Each number is 128 + 32 x the weight over its row's rms, rounded and kept within 0 to 255. Layers, rows and columns count from 0. The size above them is the row's rms in percent of the matrix's.

# layer 4 MLP down (transposed), 3584x896, rms 0.0419, rows 2836-2848, columns 256-383
size [104 106  98 100  93  97 101  97 117 101 105  96 103]
[[171 129 127 158 192 171 147 110 107 129 107 140 140  70  98 122 145 122 128 112 125 122  53 101  92 114 143 129  93 153 101 138 175 130 127 138 111 165 143 104 124 126 137 197  99  93 120 117 147 159 185 122 148 138 162 130 147 185 181 116  64 131  58 167 164 140 112  98 146 101  92 149 105 138 106 132  66 106  82 108  87 189 146 155 124 143 158 139 133 155 118 146 156  80 112 126 140 142 155 173 125 164 129  96 135 180 108 153 114 143 104 124 147 126 123 101  86 124  81 112 175 107 135 124 102 119 198  93]
 [169 133 106 203  93 114 166 100 118 127 160 146 132 141 105 159 130 114  98 150 101 113 139 111 102 146  95 136  79  70 134 126 212 167 153 149 134 141  97 119 145 121 153 124  76 140 131 126 140 132 145 153 149 144 185 144 101 155 178 165 110 123 118 167 181 124 114  91 140 125  84 166 115 131 143 152 106 130 160 188 121 119 105  96 182  99 115 111 125 135 177 121 130  65 111 145 118 163 128 109  70 146 134 110 123 124 130 123  90 139 219 126 107  79 107 118  66  95 213  92 152 132 165  39  88  84 120 125]
 [134 145 128 124  85 112 132 105 127 115 130 184 107 177  75 124  91 130  97  77  99 121 115 167 124 188  77 171 119 102 132  73 186 118  89 165  88 102 120 104 153 106 103 139  74 147  80 182 167 104 133  39  98  99 151 150 107 128 115 152 130 171 164 112  91 147  94  77 191 106  44 129 169 118 153 158 117 147 119 110  78 115 135 101  77 139 168  96 146 145 159  97 113 162 139 128 123  63 125 146 165 129 147 123 132  88  80 138 159 143 122  79 136 127 108 166 123  77 128 171 129 144 111 172 101 148  63 198]
 [126 154 186  57 133 128 166 150 146 123 138 129 100  74 155 168 101  91 152  82 193 186 104 148 168 107 124 149 116 117 144 133 106 156 113 141 150 174 188 162 130 119 135  90 175 141 158 121 107 107 200 139  91 112 104 174  75 158 147 164 134 154  86 113 108 134 122 119 147  80  86   0 167 131 151 207 110 144  70  84  99 141 107 152 125 205 104 110 112 118 138  96 124 105 106 119 113 147 107 135 119 172  97 160 149 174 187  77 187  89 123  89 151 154 113  96 148 134 117  28 144 162 184 119  95 113 133 117]
 [149 156 186  76  97  89 147  99 135 132 114 145 100 107 174 173 171 144 107 109  68 189 134 110  80 203 175 129 119 155  62 135 131 177 130 135 138 163  74 136  93 107 129 154 130 118  89 136 103 183 163  98 167 133  91 132 108 186 130 152 141 139 126 130 125 145 123 119 167 124 122 140 118  85 144 153 191 123 134 144 120 121  54 118 164 116 131 152 101 112 153  67 148 129 150 153 121 125 148 141 121 149 100 114 180 116 110 175 106 123 155 132 109  88 104  85 115 107 131 101 157 115 141 166 106 129  83 162]
 [106 127 104  81 117  94 126  97 104 147 117 142 133 152  94 137  93  77 138 109 192 103 165  57 138 111  90 125  79 206 107  78 110  77  94 120  99 150 131 159  94 138 143  98  91 103 139  88 134 115 170 114  82 143 153  96 177 131 115  96 111  51 138 128 139 100 135 110 177 128 135  99  73  87 161 130  72  66  79 175 106 128 120  83 118 133 147 181 125 155 124 165  90 141 137 159 127 101 108 130 114 198 135 144 160 128 108  61 120 162 158 116  98 138 199 196 147 138 166 159 145 148 107 151 146 127 119 161]
 [ 73 192  96  80 144 150 129  93 126 116  94 137 114 132  98 134 103 186 113  62 172 149 108 104 102 124 161 149 158 102 154  67 154 115 160 120 140 116 145 146 163 130 122 162 145 129  98 138 187  76  88  91 132  56  56 155 119  77 116 111 135  82 117 130 125 135  96 137 146 102  97 146  34  69 219  97 102 125 111 201 114 119 120 108 116 134  75 101 128 124 180 114 112 181 112 185 118 138 117 149  93 135 138 120 121 119 178 160 118  73 110 179 165 159  76  91 150 161 205  96 119 102  97 174 120 136 167 171]
 [110  76 124 151 119 113 116 116 105 146 166 198 100 141 200  85 142 127 151 140 116  97 105 112 120 191 121 120 136 102 153  95 154 179 110 156 166 122 138 107 155 111 104 173  93 147 142 195 119 129 150 155 198  65  94 152 124  91 173 127 162 159 119 136 157 143 110  68 164  85 149 147  96 178 153 120 147 154 126  66 122  94 129 186 107 149 107 142 137 129 117 126 103 137  90 109 140  95  54 123 144 154 170 114 123 119  84 153 130 133 123 113  89  92 136 157 193 123 103 104 117 131 103 109 137 141  75 111]
 [219 121 130 145 187 152 132 196 137 132  91 112 143 136 130 152  74 114 140 167 155 157  89 102 182 135 122 134 108  63 133 228 127 124 125 124 122 122 128 153 161 112 176 129 133  79 195  92 126  14 100 134  92 147  79  85 138 184 126 170 134  97 122  97 143 167  63  86 139 128 123 131 110 146 185 106  81 137 133 149 198  49  94 131 162  78 102 160 149 149 164  85 107 188 107 145 130  76  94 156 140 148 150 149 149 179 131  93 134 122 115 117 139  93 167  91 191  96 112 122 121 122 148  93 138 131 102 159]
 [128 139 162 114 132 187  72 128 146 128 114  95 140 133 102  80 105 159 129 108 115 156 106 102 119 119  68 136 106 123 173 120 111 173 164 123 133 136 141 151 128 151 111 115 143 114 118 102 126 155 160 144  76 148 150 124 152 165 138 149 148 154 102 124 126 150  93 165 149 119 162 128 148  46 142 165 148 134 129 134 136 149 125 185 141 214 137  86  68 134  55 121 132 111 178  77 147  93 181 157 123 149  81 196 103 183 111  82 141  96 154 134 169 136 147 177 140 157 199 182 110  88 137  89 179 213 162 164]
 [143 148 118 103 129 125 139 142  75 109 118 168 128 100 172 102 121  67  63  77 116 165 105 145 131 121  85 153 180 122  92 126 145  93 123 157 124  56 137 149 104 165 134 207 161  87 162 134 109 114 130  86 139 134  65 120 128  81 125 132 166 149 140 113 136 122 139 101 175 148 146 117  83 167  54  91 105  77 107 113  85 135  88 114 124 147  78 105 178 105 130 168 117 109 130 157 145 150 133 119 145 169 158 134 111  55 135 129  84 137 132 104 106 122 155 106 108 114 151 156 101 128 111 127 172  95  41 175]
 [159 147 169  81 122 110 162 168 149 115 148 131 125 140 150 172 158 115 142 138 135 172 103 141 170 191 136 155 129 114 142 123 153  56  85 135 112 179 132 153 191 158 152 149 127 110 131 141 128 119 116 162 131  81 127 127 124 111  98  87 125 130 105 151 119 163 144 124  93 112  91   0  75 221 150 149 145 115 159 176 101 189 147 152 116 120 150 170  79 105  96 123 154 187 114  98 142  90  85 173  96  89 121 110 139 138 152 135 180 143 126 143 101 111 173  94 146 161 131 162  72 177  97  94 102 104  98  61]
 [124 125  96 196  45 128 138 140  92 136 141 127 150 124  57 160 111 128 148  95 157 105 142 120 174 116 126 118 130 151 101 141 140 154 161 108 143 133  76  94 145  85 142 107 195 105 123 136 114 194 108 149 110 143  82  87  87 106 133 116 179 168 137 125 161 142 105 137  56  94 107 159 165 174 139 154 130  91 120 133 147 105 174 156 129 126 195 135 119 131 128 152 112  98 132 133 143 119 168 140 144 155 133  73 169 135 162 159 175 172  94 132 170 133 159 119  56 153 150 120 126 101 112 122 168 124 120 120]]
# layer 4 MLP up, 3584x896, rms 0.0471, rows 2837-2848, columns 256-383
size [102 102  99  98 108  98  98 114 102 103  89 102]
[[120 164 171 130 154 109 135 101 120 122 180  85  93 153  98  74 147 121 147 115  93 143  98 145 125 176 108 112 133 103 183 142 139 139 155 136 114 154 154  84 112 146 141 149  56 190 180 133 146 109  90 145 175 109 161 148 164 103 117 126 142 146 136 126 100 166 123 115 144 108 139 174 125 159 133 107  82 145  63 117 164 164 136  96  87 120 119 148  79 130 154  98 130 132 150 129 128 176 122 166  71 109 156  96 131 101 169 126  99 135 113 162 115 128  77 121 176 126 119  95  89 126 172  99 110 127  73 140]
 [132 122 127 150  86 148 123  87 147 129 174  88 105 127 227 150 134 160 148  99 138 133 153 197 101 208  92 108  79 123 110 184 109  91 162 135 141 142 165  43 144 144 192 126 110 136 137 107  83 148 144  92 201 126 158 103 137  90 164 149 141 132 160 137  96 160 136 149 114 118  99 148  96 145 163 156 127 103 118 121 128 104 135  88 111 103 120 133 185 163 141 110 202 113 112  91 126 112 157 172  87 117 135 139  88  49 158 104 138  85 119 117 152 126  78 135 157 122 143 131 136 124 142 165 108 115 133 158]
 [120 137 155 121 113 136 175 103 155 104 107 122  78  80 173 137 149 108 170  93  92 122  93 127 138 185  91 126 112 115 155 149  75 165 162 149 145 163 152 136 153 112 119 116 104 132 138 116  97 151 151  95 114 111  64 174 101 105 139 146 110 144  72 110  89 133 127 143 157 108  71 137 138 112 204 137 114 177 110  73 134 161  97 130 135 130  98 116 132 136 130  85  56 102 170 150 118 113 170 152 189 140 170 150 116 103 155 103 196 168 151 160 144 141  43 195 115  56 177 122 173 130 163 115  90 135 149 145]
 [128 139 121 170 160 135 116 141 135 132 134 154 104 105 141 122 121 114 169  89 137 101 148 108 161 118  38  95 103  60 210 134 121 145 134 111 137 148 156  74 146 138  93 190  94 117 126 121 109 121 129 168 100  98 166 103 169 126 132 118  93 136 148  98 178  99 131 154 116 121  93 173  91 143 112  88 108  41 162 150  78 143 170 128 140 126  83 111 134 130 131 126  47  99 140 119 161 122  99  61 132 116 126 132 146 140 153 130 152 184 103 100 157 188  76 127 133 101 147 119 114 119 140 113 145 112 208 103]
 [198 184 138 143  88 144 142  91 142 136 140 119 165 100 128 126 128 129 116 104 153 111 141  94 126  95 113 130 123 139 109  84 141  95  56 100 169 171  93 108 146 106 138 164 121 135 134 131 146 136 133 118  55 130  85 174 168 116  95 152 159 106 119 100 108  79 127 173 138  37 118 137 172  48 113 125 122 125 153 208 135  93 107 105 105 110 125 143 149 164 163 114 100  87 152  96  73 118  96 135 114  77 153 125 129 123 122 143 144 121 123 135 170 163  93 126 160  98 164 129  80 114 148 171  43 114 140  73]
 [146 135 156 107  95 167 140 145 126 141 195 147 112 159 116  88 127 118 121  78 173 157  85 147 146 108 139 110 142 112 208 143 137 100 127  92 117 173 162 152 129  94  70 137 116 137  96 105 114 133  77 137 151 136 193 144 129 165 151 114 153 164 107 162 128 120 134 171 123 133 154 130 146 170 115 102 155 140 141  96 137 154 188  96 101 154 155  92  72  96 172 159 105 167  76 134 155 117  81 185 103  66 120  70 144 165  94 114 105  89 120 128 126 129 122 120 166  98 122 113 199  89 171 150 157 137 102 149]
 [118 193 130 119  75 132 143 122 122 128 158  87  51 179 119 111 130 111 145 148 152 143  74 113 120 131  93 245 149 124  96  90  60  82 137 215  74 159  83 110 113 155   3 119 172 148  33 156 101 146 149  93 170 145 185 113 124 144 108 170 155 113 199 181 110 170 117 167 130 182 134 142 191  99 120 138  99  83 130  89 165 123 148 116 135 132  99  96 101  83 144 141 112  63 144 140  75 149 166 145 147  65  79 122 151  74 117 171 133  67 141 138 136 100 154 158 151  72 131 122 132 113 115 177 161 165  73 133]
 [ 61 137  80 132 123 120  99 102 156 149 102 145 122 161  95 170 123 185 128 108 109 190 149 176 102 107  92 164 177 141 130 127 140 121 166 110 158 122 150 173  87 123  68 132  57  88 115 137 141 105 131 119 130 109 139  91 138 167  67 204 173 128 114  86 166 130 137 140 102 136 145 149 120  73 126  73  69 114 126 102  81 133  88 110 164 114  94 130 125  75 121 138 125  96 121 176  99 138 113 155 151 149 140 128  44  85 218 140  88  82 182 174 150 169 150 105 136 139 127 139 119 124 150 224  58 101 101 122]
 [113 121 107 118 125 117 127 126 140 178  96  80 103 164 120 112 119 142 116  95 172 118 125 137  87 136 122 137 135 185  94 116 145 138 124 153  91 156 162 145 109  13 168 138 130 120 107 145 104 160 137  80  90 106 138 139 106 163  66 166 115 136 105 128 176 153 109 113  60 137  60 149 142 165 146 190 118 144  87 159 142 156 108 109  67 128 117 131 121  78 112 182  96 120 169 193 125 126 190 186 129 159 173  99 127 104 156  98 108 148 145 105 179 118 132 130  98 110 169 129 130 103 165 122 139 108 110 122]
 [162 140 139 163 176 135 127 140 131  96  78 105  99  82 116 141 161 197 120 170 150  99  61 141 133 164 133 155 159 122 144  81 123 153  74 130 156 154 151 176 132 120  93 122 143 100 124 129  99 155 143  97 171 128 166 166  92 119 120 161 188 161 131 137  90  77  92 110 111 142 121 123 159 128 150 153  78 101 137 202 138 100  95 112  82 171 157 134 157  97 204  62 148 167 134 112 122 145 161 166 150  64  67  98 129 100 157  76 143  77 164 109 113 168  86 124 123  98 125 151  90 102 114 126  75  93 187 102]
 [170 136 148 124 134  83 119 131  98 144 174 124 120 133 189 161 202 157 116  94 123 137 155  48 124 128 143 126 120 114  64 110 131  41 131 198 136 130 166 166 148 128 133 158 118 130 106 133 117 109 113 140 121 125 137 173 116  96 120 149  85  91 129 117 107 152  97 123 129 103 135 118  79 109 152 129 102  98 113 182 158 161 118 107 102 171  56 147 113 132 120 137 112 135 179  74 132 115 173 168 107  47 107 110 163 123 132 136 127 146  94 130 105 163 158 131 174 152 154 102  88 163  41  73 148  52 107  68]
 [173 181 198 165 103 127 168 155 188 111 137  55  80 105 112 127 144 160 142 150 162 121  90 120  85 137 136  81  51  85 141 160  92 155  97 157  71 130 162 160 145 131 104 144 157 138  46  92  85 131 125 109  81 125  20 113  83  66 126 141 141 163 183 121 154 143  95 137  81 140 132 137 129 139  71 131 143 104 116 125 120 124 137 140 117 121 129 157 149 168 134 114 199  88 189 110 174 163 130 140 102 166 145 138  59 131 149 150 121 133  91 100  88 115  96  91 207 104 142 219 164  80 130 145  33 133 119 133]]